config = dict(
    n_layer=9,
    n_kv_head=1,
    d_mlp=256,
    vocab_size=3618,
    norm='rmsnorm',
    positions='rope',
    tie_embeddings=False,
    init='normal',
    init_std_qkv=0.051,
    init_std_down=0.051,
    grad_clip=0.5,
    schedule='wsd',
    decay_fraction=0.932,
    decay_shape='sqrt',
    batch_tokens=16384,
)
Each number is 500 + 40 x the weight over its row's rms, rounded and kept within 0 to 999. Layers, rows and columns count from 0. Numbers have three digits each. The size before them is the row's rms in percent of the matrix's.

# layer 3 MLP down (transposed), 256x96, rms 0.127, rows 238-255, columns 0-31
100:518494550544543555494530526546409545523465517509515536551509409510541550491469456579450512482493
096:513488522519501498625516485516455564489454445496477504543495465495471470464443591537493439490486
106:531489507505513521514531483556519530502439522472509578482499489495542495491432448524471498529498
095:497470538465567493488442460472490439560518416558472472499476484513474494557485537443572508484487
108:542467498454583488450583481471529464503554509460522534516578494507514524529502557490494513541481
103:456471506457544446445507504484580511461562469540524469547504560515417512460539494510504551492495
096:543554528433497500462532463532514534503490542514538498499470599530465503455464477557515560498463
095:493543472493468556459491545441536433540496426506481454545462562530414478507515463523570511438547
092:445484495532466513500411483492559518596462461592478466476494479499545460469483546565444452529532
095:489518481538486468548534483457510475453450455521507549432545515498493486468579550534452496521546
103:552549478518437480496468449585516466557558461576455458498456504516499508489544424449542454470543
101:553471457495503486484501501495445428530472488580543533489528500526486478514559584499506509505503
095:512509473495544450540474434569507495470525546513510450441521504456537391515511427563464539503482
098:490513513472527541515480555446486505522528476551545494486481532547525552545543493460464548495478
082:579459504472559513526470480569526477516524554480497446531477574464499500509426436462488500468530
101:491422483452489432475500471489513524486508498564503449542487501482474558538500517526443436516413
099:430456534479475433518509520488526542475548506492542458431478487564407495502444525430558513511477
099:554513496515521495522442519489443467446575470573549531458497524524590569507484402429553510549507
# layer 3 MLP gate, 256x96, rms 0.138, rows 239-255, columns 0-31
092:459578452550511563464493531510449498503494498493550478512434443533493467484466470445484537526516
107:502551487508455436494443558534491555482580472444529501498526542515518490510431487479511584487510
091:525510481520555484611478436456427490526513498534524454520544568416464506538511500537530434442411
090:540434496462489490454483508607513469549450474486522538490470480425520473524504455504448469518588
113:543437506444493472510444432473626499488493437479502433448519565462472496524556512486456504462487
085:501460520504512480421496497568439446520520508497587461423468529526533464479500461553550493436537
101:568517432500477537500521508517512491467516485534522482474447435560608504549500529562549454464451
097:536467582494481569517442488478388492468515502423410498471507418475529455512545440505502474501494
105:530529531501517476498487503507504510456471488428503529451433532456498534549552451539462518457582
103:550452479538497475533467420516493478471549514495447522495506475457482496479518440524489414470511
103:463469508445546585471488504506459555450507459421452484454492446489501488473471453526491505467528
092:556436443495540513510449514540523511514426495545473450545474464456492508470582478464541534422499
102:490479517516470565474484489474495505504441490429526531503428529550492514455524463532516474441524
087:496452453399478544537496450529476457566502501546492513439439521486549539497505440450559518552488
103:532502486524458591586486526501553559531551534576460494490458571499517493505466540555558523538477
109:487524537475459515519515484583533497531567535510519534579465575477520485472541532513445463432488
107:483507494496502553485444467467426519470534506416494471517527495555589448559494472521511505565530
# layer 3 MLP up, 256x96, rms 0.127, rows 239-255, columns 0-31
097:461494471483484577539510588522514501530510446540595508457443538450494518417501533515480506457518
103:441485517511488542532529560527591512517525484502444472460564469443506505480499537465527546476508
100:504532457538487482416501497572539511470526493438566528461504465489577513502476487518482550508533
105:561483499480530476451582551523503441535427521499502550516499490484513464553492468566429496514557
110:503539514553472459529501585501513521506478495479520542525477480538548520453489478500489429463483
094:442557510520470494494502534513503556463522522550470491490469486548457486475536526519459433447517
099:521550488456534502445531529510464473484525509455465544472499502463525529446458528465482488496503
091:497491467534515535483583490513532512514495558458554509530492434536498509496489482442552525509487
097:547519499462531411514511458540488492498509479520437473542538499552584494539486496550451504444505
107:395578515519524501497472449550426533531500502485443496504476472534528490563535509472463518451509
100:501474519461398439507561551468517564536497481504538479560447508437518561532543581535483518527397
092:564475486521494482529514496516499469593462540484578485451537533499428455503479522474511480562499
099:450515498489546491559461477482512521532549489481508501515483488503565479550483436522483481539494
084:563540501532469467482505496498560557509518493432504445461448471520453442482500537547479445464493
103:451523513466510526493464505505464505493528478460419569535552517545491534451532528468509476466560
107:513489485501558538413488552489501500557511499448592486450585460583493520501511478486593542533457
100:476459532500563472502579467565515441513508469577514428476413481478438555501493483512566504447456